From a checkpoint of a small transformer trained on Wikipedia.
Size: 9 layers, MLP 512 squared ReLU, 2.2M parameters.
Training: a variant of Adam for these matrices, 147M tokens, 8973 steps.
Each number is 128 + 32 x the weight over the matrix's rms, rounded and kept within 0 to 255. Layers, rows and columns count from 0. Numbers have three digits each.

# layer 5 attention value, 192x128, rms 0.085, rows 4-63, columns 0-63
141137140104106185183156132156135106103160112043165157151098122147118115082140076124142136141112162094105123137094119152156109136146173159095131125120156115084165130117114163139132144150098176
121167103121106138210108212111105109137073116122074121128115157147102085192124122176115123143132193063131107122151124105150103132142105113127148114130141148123103125205152102114092124143117140
160069151065179120081115040160104106133142158125190135122117119141106096077127144121103138100095099139150107151109145126166109132142106111129128099139117118135139106049162094160134164136135136
143131152112099104089120050168146116161128104152178113118130159135139109158152131119102108095125088123149125163117102148136158160144102128126150105116140127161143130107146079134112108093144152
133093175080148114111155106083174111086179158115116118148134079142204163161138109130162139101122132092068164135141138140083120050059155147072153163185173129151126101112107118151186170196090166
099122126131159107136129167035095136131108131127101189120138105101134125158088062135141180127167135142113110126161150079114063074087046102125140097136093132129100085165138148112136132121109099
125132159102139156133145079132129107149102081139073153120084098121126158113091037163151201153142153113135102126094108082154100167122116097131121101075084160107164106177146120100129129105114161
128162130112131146086153045119118152127164118129213122100126117128144127109141083151110147119115127125124138145060087179131138166145172148121129143147116113165137149143130150127140135129108153
121095107103157146177094088162084118143111088129135129144152091122141098151158138082107090153135123090121148149145107142124089103140112134100138163114172104124130137112162124171104136055155134
127164123082146136112124139201071186129138139144127138157126153106148127099076181114153110146103127121103127128055089115164120146135143170174129155133123149135209117132148135111106129125125152
113104158072185110144042127115099113169099125134104144143087081134196127148129162124109138155123118090145139074145145102108084100126084160096140148113101121149165079124161143141162106140156136
123120155094083116126138066189176093115129158107132139157187120118176103133154170116113125096105160085138158141103116134114112155159133120133108135150110149148150127115094123141149169149118145
116097161155141104134144170114183120088143128120127148140160121127113132123115115110140173045136140114115144130120113151082109086079161092110138152122115120192122131197099154110156149159104150
103112094093140137149096114169093135134106077076147113188189122110099125121126184146104133166093170116166137139112121116135109102128156122178061163081157147106117174114151135113086154092110175
099111096079149122131173112087087095139085139167092144138126084145133113207099069134109176151142230140172111125157121061140072063119117127091073138142142148105149140102155092127119086091116146
154122155072094155104128087190143125152143138099168103115123122137193169112160182087149071116120050100116174117112081167104118119143112112118179126135090145169147136162125122114158154179136144
141093118123136080161114071131132103113180121129186087162135136149145123069103150096123111107114145162119135129151092095137120091141100085125156102116100121129101104048165104137126129094140110
164144093137143123163143128138125095158101147137105129160117126147150107208148093101075136109158136157109115174156113088135100100104135053117117113094148158186153094171155094146117126110127124
108119124136132113109140095122093093199128101144126113155099106148103139128099077122102134141114189148152129104123135106140110102103137146071160133109115137128129180117135126163126101095097153
139126115091173139138077124150102107099160116082128155120100127125130099100126179143172085158117137079171121079131110113152128096163148119157131134139117129112084128140156094182126166117133124
114097187041119154078143126174122146101122092119172114156130159138107122089163227146138095136097133123140145168098161160133161103218173140113165126107135105153176117100134138060139121135133102
126156074171118099118158137123100097128077081131088111130134113137109131148110098127049166168144242104140149151190165082116170115102138124089116120076142132124107157139105168128130099067146110
152143131124162095147099114141147134140160161139205138117120116133133135152072061103149144078147053189144149148112115111110117130108099140092108140111084151157180146156120155107124135176115154
131122121102142106109193104147105117082150125190201153147114123142115143159096102108155110119157164227079137187124136111126136130071064095062138121113153114115136169127174134089111098122149088
120191157129122163095118086120119110084099110113117084111182135119131139126144121148113084130156159138168135090097113134123058113138139136119150119078122110112116170193161065079149131115139081
136102145178136115100094122157102090106135119135110136109106137120105108143145164140145187165144126150153122072118138117093145111143157132095128138147098124146070112143120143123151147187146075
127148141196132110126072156152131104119097155106151120140131131145130131180126165112068086115121166089147142102172108207085097102127125125128126142076106113116142122172127108118128155063113121
164147095113111121145101125169156117171125137136151063127151135148165119165147175124072142131138178135130122142166142149105101128131138177129127132132114119178150125081108123133144182100126139
110137119122113114124101144111156143099132138088100125086149136122123081126106117142156155112127139117153116122134173131137118141141126109148078103159081128074104074179129083136148166128141073
116181159143091147110166145141211137112142107065111124107137154132170173069165177148144082161123078137067150118116123145133110144131138173156155168093125117082174143170102155132160131150138112
136109173155135137136169105188170101084137168106171172096158110112175174120147142096126088128132117106126152118118064135153135136135099109162173117130125127102112163115127128124144120141154131
113067159100194119107099135122143087101112106116135184154123135120093119124107149164154124099120171054117125173075123152173156099153110127125101095086122101112148119118127051152129090085109126
132113128124120074154096116133145131169160077060136118156140135140099121109132145115186190134099114161076151115127099106116141081174132110121159123124082113074116113099136170162119123131125114
090123147114153121184139206109131087124090133128040170118050095115130172145106113139159135201143180120104113108173161071120045103071069189099137124166147113074116096152140104100154088156148085
109109118123117096174078113138108144187152136213157156102107112132104140144112081123127069124109122173163122132123152073160142166133078158099152122172104133177103121055148073148111098104115138
101151154143165158126122124114078098109077120178097132144133121128110104178150165165100092173131158067151110145092136158131164159129158122127119168095167123110120080138161063109136116115168080
134220142138154120110098148142131089138152121151099097110085155125110132088074123127126136133138150156088110136126141092126096146100152133144126115105111136139136110148079115117124134131103133
118074138139107105100141090162138131182130170163185161083144155139108154121141106121124089083102095153167129140137122178149138164173095139101152087151095114153129135077145087124133132111151111
086122153099126114122137101108182120116164191083109126129170104107117141152161196199165125136108101134115127116082104155113127119184122106135158157135091117103118136115170114104162177166100101
139070099142108109173135078185090055138145140144158153130142147143154103117131130082073127121107163108107129201110102136143135181181153143114140130161120134142161130118113124168137117108140155
154126093129107128173137176128243141126209107097127186136076125126132164128145163085146118139140093095072134124126123093165070113112115199115156162171121133140206094125062144212150105146082158
123159137128151143101124136171122115086112098132070123088076120125138126114094074112162130153150167153157113092111123097098100166079101164115114140101164119112125115216114135103124138123147114
105195128194141169112131203152160128092108063093107065170098209122142132133149165149139129157141139129094140121142110138127119155159124129158120153095110120160137158198109114076126143125139119
103171119149160132116152163107185092085143115125099124120107114095123171113095114119128164187137147153125111109125110053131081092091132133142098128133133144061126129174100152113136117167126087
111134194168156100116122143112146124137125111091141165120104117139127117123094127123168100121124055079076160153095112189085116125128092105100145138085088103115194107171100177114161163141088104
124178125127100120106191119149197144153177158168137105124145153127153199154156162075116122107127078183108113107155104149169103109126091130128184132137084137172118142136153117137143065107147106
096150085156152137178072177105166136130139094087093129156100112083088105095078100130114175176139176113126094133115164099142119168133187179180069098127155124070144115139105136133119141089076132
073132142069098153175095196084110139127104109149046095148123142110146160116141163176127104189131153151237106037174145076163087114134157131187099110133136163123059110134122094112116090140145105
123128114147165094121121163133044131115115100204149134138136168141069115149135184130167120123137108124100135159089140194156168117152124073099154090150128105128091117143161175097104116157148086
146133173133192108134142131044094116066137123077099091154135090128164130128097124140135144133118163100101148144126146102120142083104167130117125130105130129093094100137093144124161173188130129
173103070100098149134145090222116138138151153107149140073061129130118182154132038111106183133139168134088119159163125093126121178063132098147131099127099139123104149197110113165122085101135182
096132142131109148102217152149158133177084069156120141122134178132143135173086115121102154123130157133127141135144080115147058148154098139142113149085138130149159142134115149125124106097138132
112101143137115173190145139152174086111129120078086084113106125109128151147138115123141131150094119100133117110130087137128096180170140128151131166153147136105137111089142057161154122139158128
129140135093114148085138048066157082084155134097151100111154093150201184100120105176081153143107188099129140169127146097069120077133149161106082102097173118112135141112090169056147156094091161
112109149118142137156127175090029144191107107149114143131078106130075102169112065134149103174120199187173098084137206090171138136113120128068180110140114111113088110106154114159121129152114113
153114105095167123081103109105142145142146119053151135161142112098128136108152194142093134167126091130131123087126167097138131105127132086139144083140100123123119111111133142152157187155114111
118162158081129138179123139143059119108105136130101125160144150135151066131109120149127085140149225114171123118141161123153144123182192123141103120114145164127132162123123166084099133141096104
134153118151171123103154165140068142138113103128118109142166128132145122172128175105108073131140134159116147115136140112110080112108087122112157182088130127106140143169186111130133115134153081
117164123114161107179126136119081109140098131156117105134122154141137086144112159143104115125126130070147111138112151089170124179168074156137120150132112142138133098101131124135128118115149120
094157093157120160174145223101157122170142123182072155133064137107113114157129054139139217132171146163109059121148114079184091176132150119156121146150161166139124123189117165127075087152121113
# layer 5 attention output (transposed), 192x128, rms 0.0856, rows 4-63, columns 0-63
158124169113129129107118048139116136124112116133145080106165056166123139144124140102173118111122070183105082088075076152155110131073150120142110137095156145137098166102232165133101162161102120
184142114138125101113150102203122140136117107076167076162066141214128157122104152163130142171163121125093166114078122111073127109124108136101119127072102150167147156152103136120138150110125093
123113119100082109171133124096114080117143171131158154124201076117139147108137089123130088075103127125154018064143146132190134110127159106130126110107172128146120063130116176168148143156098157
180133148125148113151144113095129124101122130102107151106126083124134096120124109134115136110109139129170058111128134109125141099111143099130119131165122122125136067101102098157210110103129157
119151147131134134158128130074133088141104193191039130134141122143087141113132133096151104080128129135082179131137126130194068110086156216173135127162133110102109104135155160038154119149120093
132127099148131106131108167145171105115128169133095128156055180154123117138087122157120101142130120101117164137145156069090112143131107150049160104154103179134156116158026117154110139134156132
183104132133133132131107082170148135093110140131156070113106100187121105178121095172099134122143086163142058123111124041123126176108102074131131147136143154168156151145137134182100154099117083
138133156138144098161152103113137135160153115139123140103127064086133126130107160174159135112137137141102064141069123156158153126109098095157120142141136115161089164120164119134126117147125099
144096133155157097170128126100131149107133132079138165137124109149090108144082147117077125125099096110146157188131092116089110091101144107113119084131129123051162139130077121135121134166125157
092120124114143143123160134135146133148100072076149126151154176126191150119161132151082159151156124110120074149163147172173130094109146134142105118086157135143143124134138122111115101064099082
095077146169104117135120174072112068150135183085073095157119113148103083135115136159094100125146103109128146180152113080159118101122105125106133100099112130095188084111113146139136087126142127
089162143121107127128157150072120125118124169158110126119171109147103116135156149119123085098138169151145117161138163148126088091167152166154105093127140130135114110157119156098128051126118105
129161111187100143124087169104113131136143136188104152151152181145086111117125156141161078124110129125091186140147167166145105135123171240147125145142119132108127160171124162078119112154139070
083088136154106142118141121110114181103093125059142151123152172164173139127153153089080175130099103117147128132169105148056141092112147156166138128117116119062156158130082133128130120159150164
146091110204105073158101111148120156115103127097105126110155113181141160138119137111093155110143119107148170110134142056094135175109101124113163103118119114137215138157108109162166155110151177
110127158127144144132159170053133097107063160130071144112098066158108092131137089153156103096134166112145091133177154146139088114176124146164139129127115122098123090114185111139110048152068123
102139131113117144132111135102127130130152141129136140128158104127107114127150161156143126093104097157129104084111143126132129137130140101108120114159166140132147087133122134171098133197083154
192108109167149127122098100148058120112107122127144147131153122208100077144131104170106135116155137099130162132112122071125104152075151128102141147124155124150144110165073121118171149099140104
103148131180087108149139158127109121087146152081141124090139062137098109160122071156144134086141122156161153108091168068121092132136095090145118097129159149102147142130178179132132155157093126
103139132124107114134143161118120105110139118100145100143139135180102107107126126127088145160110122144133130130150136177128139080140137157156119114100126112120133110101105143121095115187125165
111125134087122107113139130101088137124091157087138161159116103101161134115203133099174113100156107086138066094132126156115130065203136115178077150108118115120150128146185098137108106093076198
099114119157131133150114086159074161108128128156069135106149127124129108130156145105136165113140120119143210096082118082064117175102092089121097102146131117109132119143103119125142130130152134
141088121185140135089090173093122117143123127117123124115115127110093107147113063151095093133073117124141090110141193102155106117065117139121136114164130139110093104140119134155163132144154110
132133115148165122129091150133112151096074119117119124093136086087114120126141119139114132125126097123141061080093151068095085146085129088122106122187167157159125129124123128161190167134100149
122152146153135130159112118097087139088076137115150120096088081162104112152114162153115137115135134161189112138093132095056151142188132131171113135123113146157119158128166140190147095125087111
138163164126112112123088144135043145106144164111147133155178102088095096154136111133192087123126142107122163159093132106162135144164131109148148138112132129131115118120174149105107164137107103
100123149160115129111120124100112149111117107104115121122104172086098100105116174128104114101047180092105199097147160127064113128166142164115124136092120117098145136140098179145149077160127119
123149144118112127088142144136102132143145147157125135152194072075148150129116173148138115085116144093124181101126129125148125134153090103101109143104126113110092088155129137147141091153091130
141130104098129143102116106149165113146143120172150123164104181100107167124116149127108112140091136143110125156139130153135154153144103104124139112110116114183120172137071122151097126152148100
081148134090144161127159142104156099169085104160119109099096104148148115127115120111172159137137130126140104117096086166116110119167126138160120151151115129136119167099229150106106102136083111
114137197120120145151148144094139158073088116152102153091121084180122103126111179136119097120120137158131072111124142148086129164156160150148116122141109156110107117128140138144106089147107123
120110154141074111115109084103098110083116141100092140143130143159108080124147108113166125107110121175090045117104128099110127138145153151112139132113122181140190158173153160131168157148100127
102129105111113107103127133132139151169137168121136094155135146116105117135110113145208095093129081132101098151135130165170117121149106124140137093177161136098133152116132136133097163190089122
121070105137141098123102130157139130142086153114109080155100160140135136159092080124130119143171115113125185115132107057073089166171090122088198132108120150166180129150161114101100124108109176
101132112092118103119147184119152102193201156107167102129127094057100127140153105145099125127178158161147149136118166116166130112154105069081143104117129121159133083107130132147111101136127189
136144158116131080179104079141100141136107106083147148156105137133129133135127155133098177142142169121109112176084087055102151134174165085133111154094119108187162158180125130119148134057128081
154095075135135135125100082145104123155115109148161080153170105066123124117130054140136157137129142164162178106132121126174137164141141112128153167122172119167151146148161140155141147067105119
083147153114076075102146148122138133139175134127158154104155084059111124142132149149169082099132173118120080086142196131142143138223110080087138086122105130126135089129171149167123104165108193
097152153129103092167146149107148117158114205139132179138111120116120132152123116129162129091107160139101099129102170115148127102231115154146138118118088155145135140128148151102139122159080117
153094103097128125108135053134087183131130129159172110145171095132094162110114127132160103111093119168124063078073115139188130131089129106120137117141122117129174089146140130139175148117120148
159129098063178115063154139152192086209156106169103088173143111119156146081079064128172148144135133135105164102134097161236070112141123146128145204164139111145135121105201122096113075107125172
170077108167143114150062097133110166127124117133132085117118136120147119145115087167121132169095103133177117134135117092053141188122139154150139125132138122139140160106156113146134136096136135
077127148145143151081116122144092141130118080128132125153103155134145096153133112153156183175150129079141190167082111142063133161137143101127074158103145133158108151153149121113120154109103116
113107072118150132161089098144136149126097104157122106122115171173150159105086109122119151174117089142175159098124102128078121163119106181177158176165133125147119139145139113127126144085179127
094133128107169127113081178077167090119132126147101096146018143085075077137109097122115076102067156133091108136149176146099097123137116163088138150133105157086110109118134159102122104160135109
159111114138145121120156145102138111155120123138140156091109082146138151130096106195173178154144157102168129090133135105130131139181087073157120146156131153143150141125154110162116116112091151
126101091079136132106110048182166160157179107157166071187109211083152188122113139092082152150107090192133139127125066135090161152100100147107123179106106111157109169101119124146085158108174157
105142128102097168123129093172148109156111146088160105169104154187176214128169161153102170186214116161160206168157081118100190118152101111164134146093093113179145154135145106144043144092158127
131160098092144104133126184167122147074131125096172123157069161114095134090127171144162099144124120110087071112145151163092144118153132131136110136130117152133103128134099135120128185097124092
078138121139115167157123101116116119104076140179089117143124133160088124116136133095145118115123115133093156156120110154143113111063167176144108120155157097126104115152113159060124150173145057
211091096180177129113189054166134176139079132162105120114169111107130144105098075156122129087126139124095085092123129123171083224103088097150167144146159105144157144127100096178157102108102114
137094096128136121114084128157138127144109071123148100101123110175160157119117128146123150162145109079159153109155127105081128165134081066121103123139120133125186154142135126165134165100123132
130082133103146135125113068131156155181132089158206096133159128153123164144088116116118137142115128129119144140134089149158151143146154092162165144122111082131167138145136118120126143137122150
097127156174053127154142076064115148128078167165038160083166117123156124142168136055154125075114132116166146096110134097090121120110165201149150119151131106110143102141142141105142110151140176
111136122104107093103129130196122117149163171070209091138124081110095145158114125166149110121195111143097143159082120100146122137163095058096088083083149140161126141131165175131098179149101127
063148136084104157132161112118127092120128194151098162151136105122122096123132117135156103113160116111105124123126121157161139099153099143129125130096148143119087105115117146108129118176122144
134156108123132126136095106185096138077123115081167096185119120178131151161155187140099160147158135157127169131120109120080144051070123096121056116087131162153092129138124121134107135106146113
080130112161131120138094197130106100133077106099139146114096147154113105115116128146095154121142155094154151166156150104098104138153138118146108104129145144135146131138099149145164118122059095
119099124101138108135127128169156092192153101121150103183133127124142129111107124154114170152158160124138139147106128120162162115130138042074098100104156115187166090162081121149160125083108106
233125072110159107112101066218126172140166101085222102131101150170184189155070081150114171204150091121135153134105086066117141148042090104127137193125102147179142156140130107151109212038168102
# layer 5 attention query, 192x128, rms 0.0958, rows 64-110, columns 0-63
149170150164140134124107149105186077091067115178137198147196072151141114093201150097129107148164156207077120111129105157161157129128107188123162116102177112084075120136089178125055089086107112
146132100183095126175159146107181097110131128145129126146159133121143091104137149111100112119107157184073098132068108169136123158107081128131091120060156061069112126126129116094107124093154057
129113117095121136095139089125109113135135118118133104124133128148143135170103158118146126157172125090162147109124154100112154085153126153132118131158101177199161142126137145154166111125131177
150064156161154129074056194135088149120135088103153111138110133114116189138055119139107148163155133121179158120132183101124109137125139128135179130173134151190081134128159154151170112128085141
095104171141160164084098119117172165115113122125144120110178087091123153078122160150119139096136134145130154078128191142093111122080130150147144103115125153131127110213171074138128122108121123
107111155124116076148116144131148152086102150103094194066154136132132163099142094086162188163104128151077138189110112074104158154124172064143094169092103142084146150160173106119113173073114103
093165193175126140141058177149088074163093195122097170160127122094123133131129176162100082127094070107183073161124133170171147173129150162115119142150157104110139122116139161121085126125146217
126131091096151181136114085114088090091160121175160155113176130133146126167103111133052096139184167144157142156123160148142150114144149129133121130101195156143119081170104116168184106094111136
080127175097164112145130183126142192099129134162168118161105100135143183121137135130185078137178132113098174148157115119124098147147144143128150085134170147149103084101151143088181105179122109
138061156123147111134096172153110165152135133168159103116143109123195169134112097203123112138161164071138146132082159086080094110141146118171122114122148189177095146131152096092198182118096112
131131126126070103180130165111144166098103077116097153139084086111177094126109088116105126095141114134056122095110147158150105210116147152152066134121146151110090138184123161110123161119214118
110114142120136146116146087111112151095132111168173083120118108149117148108170103088127120092133146082106147110099103117082149163122155147108140140112146131150048102122123081152119134125071102
146076085131087181123158139136197125157205130115156067109185129121121154142077126158153096134084203146135083148089122091130119107183135054203182051180165095161157056085113122146118124106055096
123101112065127073156102151145143182143146109143167140154092121102072077183114189142138111161098103075140124142121170152115149087204135083099150112146124172143139128121142096111113100134152088
145232100190110175163116135169202076118115153133183162162111209083103093099176164098078069061034133222126020092102039192230189108173041151092090178031159020062115128062080115164034122129125110
066162148133082196099111199114075160132018117128088123155085111161148093076144095150140068083151115161129126067033184092168131118152119163072124119109056119173055158206174117122099162167152129
115126135145087131152091126077107162099090143167094131150099129106144150111145150108192095087134127085144150146158151158168120174152098198196052093125106132162099107121125134107114159170170175
121144102099161103151167153137189140097143144204129080106057066122099053092133096136154101122107191156149110170178161170188151074110087119112182081099093125156031113125157167131110107102125136
109107105106157144101139135136091103127138135062114166067118068204146130097128051164123159133210128130104202133075157140138085215039154145098135095155080120112121111158167124123145083166159157
141153170129133087171178167067101151087086112114097087145160100156090167219094138116142186143117127123168126137066144149153099132176143143189145106096146083135126071195165103109133087087128091
134102087152110084142155125103194162139156172126083103128139191085081102169101210145159108147110186105175126154129221122120126155096153124182088114199086159152159173164117129196132133106124113
109168163154130127105117168166171109154142200152115168124174183203130147094177091081122118099151171189076161122155155092108135158136096165133175113068154128125162111057141154101094064109127144
055151126175115120095129097105140139046078096156128183117098121172148159093139074158202140086131112155110141141060144188103159165138135148152120228093143150221131154168194121146156091129138179
138137119163148178094167124103137106140096204154140154133170097138126187095122149114124082104125112163113146081076172116107120141110148118121149133137122114109144101123086108132109153120102130
138130061085130164117180075089196113145188128153173167108112132131088110120242112167161123148093133130115100143127160170178132123134167105116151151145205132122077119077114170152099076105084187
191083146151114122128086095155058146123090102110117163130139092069163125075157147141154166152105045115151131103087116085113162175122114087142078149141062094071081166155100149138073165143154150
144137096102133098163118091156102169066131124136154113061106080162112081161131146171178147141152143156095176172147132152112133181059105159105108072074127150098108108135141150133113139112164142
112179131152115147104156144145072101125132070089150083123126114107122144112083111101213147181119161169224130166140100111128066158107152096126135218162176091166141132115096211106163067130158160
145160228077137125159142092173084147148070063086088170235120101147187142128143095113122143138115119139116125115107142169112129126160085120117086239147143165142165157105116027138127088133141099
142178131137163116124117096103123091157192157111165098083153113110097121084112124154124102129099164165120164136123100145105099170050101147093114090140139108129150129095122177144098132176133128
119141184130079108140127100178118072163170184081108131174091141157115102159207147145142194162119179073128115139194115104084107125176095109122146113141154166177180169129119128136129089114167130
078157146148064158106166148112159072120076181156136136139104133155177150127153072119131138100126141092092138153115143133122158068141145125161171101113155117201148119123210127084076102147115124
190119050144068100200147123084203115064132146182126096134172133097146059115116136127097144113102165169123064115129081170139101114142046177146081184088183054106139104153139096163125111123157091
101081126123111080094086125139107198142151111085147081083111095082118137126080118125132140158137163079123157143130153121108118097111090114139118102126139150155144155168126106114170124118121159
132186128153113138151150116088168064093153179153114209166150172166122108099184123128108096116082108179114084135102071185164141169146158139109109155077131098050124138109084155147098125134142086
150121118149106158106156122130072146104132108121152113143110120144137138168134146116158084107186139107164129120133108133142123143147120137126115139157109126153142136124153134168163107175078189
158076117123107109068086160143055154173168089130144070139108157117104113169083129110152100172169136109134178133143187070142118107144111159142110101082132140204122149141137145121172112103136170
125104170124173152107094159145094124118136147160124056106085137130107165118097103090120115182169125144159161129135118097148123138128130125142172107106120142137071131139090160109142127110133149
126126098096188165118139139121139123088123133138109160114170046079125108132145148055143118150129131161110119150144147094159123119076139196180117068083153084092101081173140092087117158143053139
146131162121137147115143116076148183095154089102133111176144170157166119127111134161136114101171135103051182155086073102125185079073124125113048121100148159077122082104147069102155197182108137
138155124164148115144111131112162076161142160072142152195125170124124086127160117137069094110109136113152088116186103144187110095096134136177111122139156097085115104073150109140103102136131123
107119131106151128133087131125122163106176123101184116131071122118047102137120111118123140103103090098139123170143111117129196111111102135111161121079126121134081198087095151081108180156107123
141048099131134157120140148157183129128142146131127125096118130095177144085112130141092069106142146120113137146124108060152138111148108120172137151172177136113096158088181105126162130110030167
116047139101136113124127162117102114145095104119105118106148088149174124126115091157179151150186135072146208147129198116083068140112175101133177075200066161149160116172183129101180138124096123
125092132096080084083165127077117114115171122147163171093149147174088191135158167072158129105118132114088133162158094172115174122130166113107137104137128149106208109125138125114148124136108082
117225233082112085175119126139055170095080112158088109146094146149080100124054183123072127103154122142109123127146136134105173122125091136100115210106165128084148124128111136120138157121200057
100087117113158110145150141100148215132098111146134117100063113111118143143127131146145084121146128086114157168143109118109132102123184125139111094125184165139092112114144109120174148138101101
# layer 5 attention key, 192x128, rms 0.0983, rows 64-110, columns 0-63
118124109081174138109155136177072139137169140143102139147129168090130133105149137121083101158103086087182149142087177134125142140137080137080094122121119144115129152105071149029142180106139096
151135139128108105132116126147120099073097083148111114159069116073083194131138145058128147155118115152150061111122079091150144155163073101111172185167070098137111170139107141155061121114128152
106094165134167161122150122127147132144150143106138153118185127203126113131131134198136095131120176098144185126132177142121089088093169133139119111122155166103104058150137128135145124175133132
088136124121143130148155148093157141145184176137140131089150170201185081147081147160144171112132161105084161090113142144105118112058176145139092129118194163120150064142171101094180118153162082
103144158111135148174147147138103156114104079136137103155119108120132092093085045122175147147165115134122143162106095080138100136156119144127116068126136181177221136087151184124177142185131134
095153068124126143170100110088091176154138113148135080139147160108119097112091138161094093169087094106180165124079122155109119093119119167102107126145146174165149109087144143143139122126159137
118147072148140113137189163094105125186144133159143146154130195082129123138135117066101106095114094156145088144152082112124106109119109139112115145173130087190168151101126162114124120084121119
103145162103085114127099120075139140133127187119127116092093098172062128145156133105131140124151092119131149110119121121127120086120132171080108128113109102137104109112170105125169141197169093
134108141095129181108148148126144061105127133143114137103110096154137139164130106145159112117153151114127131163125136109126175139113109109137165129117126133110153098144103099126099126162162127
105092140049125126143153131124153099137111128117095128085155108167123157159110121121167128144135157106085156136133150121127120112088099100095130145153100130092149059166140111133146133154151107
155080090158097138131071120100117115151118150167121084128127101149143193135108140160137131188106150133177168154162166128107123118148148103100165140117093090156110146100157129151155109116136190
118162108105157139114093153100164116124116197054080157114176118203152067155092150216178100091145152017160146126123224139093116091066124099124114088110083146108151089201164077093159106191143084
090149215071175085154110127102141082109092129123141177175130151118108109169131128103083112143150081103176159129144172136155097131097103133129085126157148125128086100163066135075163171119144114
121125113240155117151131149068174135143113090150187078114141127140127119067153149188146103120146115138154152129158102141080130186122153170162129148125142100106113119056118187168123112135082176
118178133139144111148121129143115116139132119146156130163127152078133108160150162103126099097108165111140102131106117121120138151115159146116161120125139110138126130128102148121112105120102132
191162154111125121134142120128134130097128159178189089097151133126150107107200139144161103127175156115155117157107130171185165081123126127154126119049116125167150114107121168175156122098072147
111049214217146168111171141141103060159111087169138137179135113162107150162137159115092103121151137206189120131183103095096132132197134098107142126154156120122114124152112107154099118155158124
084140181117123138108131122129116140089147173129156083119162118114134141047137135134089150176155107143161102079101171143181103128167170115171099121094113110085066125106121113145099134146082096
164110087115038124115138148161115129118132092115116134194110122160114120092132134095132176136151084173112099135132082124157150127173114104132164137090106148146154144139177097159132142070142119
183104138080157143136076108154124031141114123126161133197151197178140196122043097156106152235133196075124109116122132108120111138155080067097166110166144057141155162178118160110099061160097119
165141120134083134092154093151117115144156139124121106109134118088098158163128145191077154136093128156146195109186086118148146148136135159145121121104115145125100121080097196148160176164137103
154161066062081117119160106174060173136166121102091162148090146127135146068103095109114152142114135132082129133069165164169155142186082127103121164082123116130151150151145120169139141113139072
128160137127123142151166099116137095121162218167185092129144156091094117099151109124121101111146057094142101123092095167094148070075085129126071143132122154136124064130116165201106118126116119
115111101113141100126122161177107140136142079093141195130095120150135125159131093120163083062135125147062123139098144115145177129132134142091152127090157136144146143125163150162139109179105145
125187109093194118092172129084175156132173182106136121077154094157159128093138105167149123051138121112110094140157144171104136131123148088126116120151123148146174133111151080122156126126075153
100106178178184161108125173100095171128107117127107146122129149116122099129097154117136103045147131111110124102147137134041110132051183130135150150127167105163084093091158108093162129135125170
145108152105073158101096102117137156120096125103094098103113108122121182043125140119118211138134069139121104100146138100131124154129102087153116171159110173148138155169100092113112179121116133
126129213081187115153094131050156091077193215187118189086112179115093088152159134174059105079120100111177137110101119122138098083078118131146096153138125142163166120088103123159088141074162121
141077169187159135149140127179132142143102095147143120148123174131100092108069064089100086181148133119108103146178067069136086109181133053103185121131133090108086040172148103119173139122146087
168146157087083157110099151138153154129169140107084147138077136115126114124129177114165123098118095120130136148153102127128158140185103162156058142148119176145155128136089099092153188138144119
148155073171133088118139121127060135130087075138081121140200137150139154161035132133080132176117145158157147177183120086099148139166107108151142154171150163066095122198123083084111171079155024
145178089099099151127187095075113113126181138174175123188142128133103133084147134099126113143157105112175105112158167162150172089169100134087077122103103104079136074151124195129105123105124050
152126161152071118087123136175141087067100102154118139126084080069091219089151138066109159126137102155096043122137145114171177175193077086155150163113112086131138182104113184178042093129082138
102144140158107151158151132110102105131091120145129112145107125134124127127129173109149147164148127186105135163102107151133157132105124136108142119126145135164173121129199104117137125140155122
173126157128136114129087106142140127115109118157115095146100142077110166155129130074074094103123106096154107117110095114112145118161106141089201157168106093133075113127074154106126131059119136
126130178128159106117150137154155087155162153117105120124181142155126090178126158133165123118120162117139154099142150147134144104112164163109141148148129134119057099153150130121144123159144093
110116170169162173156116165119169105135159155133144146112173121188129119137115109177144119100142173131097176149109139139118104102081165136127113154122195155097113076133126109118136132168167115
107125093101122123097135144103138117148172140114067156121165098146180108115082129156112177116146149112119132124089171122126118147085137102160112164115151153079125155143167133101126132175138081
095164204140079159139053192109130109160125144166096121217102131143093102143140119146126135070129141115167133157093103168124121084115178162153145105093159130183157152121119121169072131157171172
123120137069116154110094122174121127118077132165089134133102061134141145136180102090145128139132136145120152162113108105119147147149094085086179169091065156140152147127098115148105129184164133
148103110124091140135182157196142128118121109153099125129128111071169186081151132076140121143114061178118089125090097158143136169203097106147146100136125070153182102072079165175101116117117162
127146143148122133127164125209146130116062150143153066189104136074204063136154150113162148117098100139105098091070100178076127182123068164198123157115139098069144121095066111113100147133105174
064145182108120127087240127159186113152123137123039144142133076099131149157125114054105169121158141096148128101114114179177087115080152084128096115120078113070132067123088146174141125138156096
132079135101115160112137133135127100125133115166123152121118101141148148123083095142125114157135151176121132145138160117127142111131116119126132137134116156137122097126141096122142096146147106
107156070147188098128124126191128131143117068139163154142069136150147071087121127163128112158099120160125145099120153104107122161171120194155080140190168154165145185108167137082109047135156141
170137101134112127116121123105154175130115162153146090102147133075145151149205124168191125126093170151178113104084116072158146100153123104087122128126134096157115134126108129127051127224103164
075095158059189188103155135111129103132125152081129188050162042255182106162139083217186021141166242085089200192119167193085090109074197106137168018101148168117127010140156081140197040226145158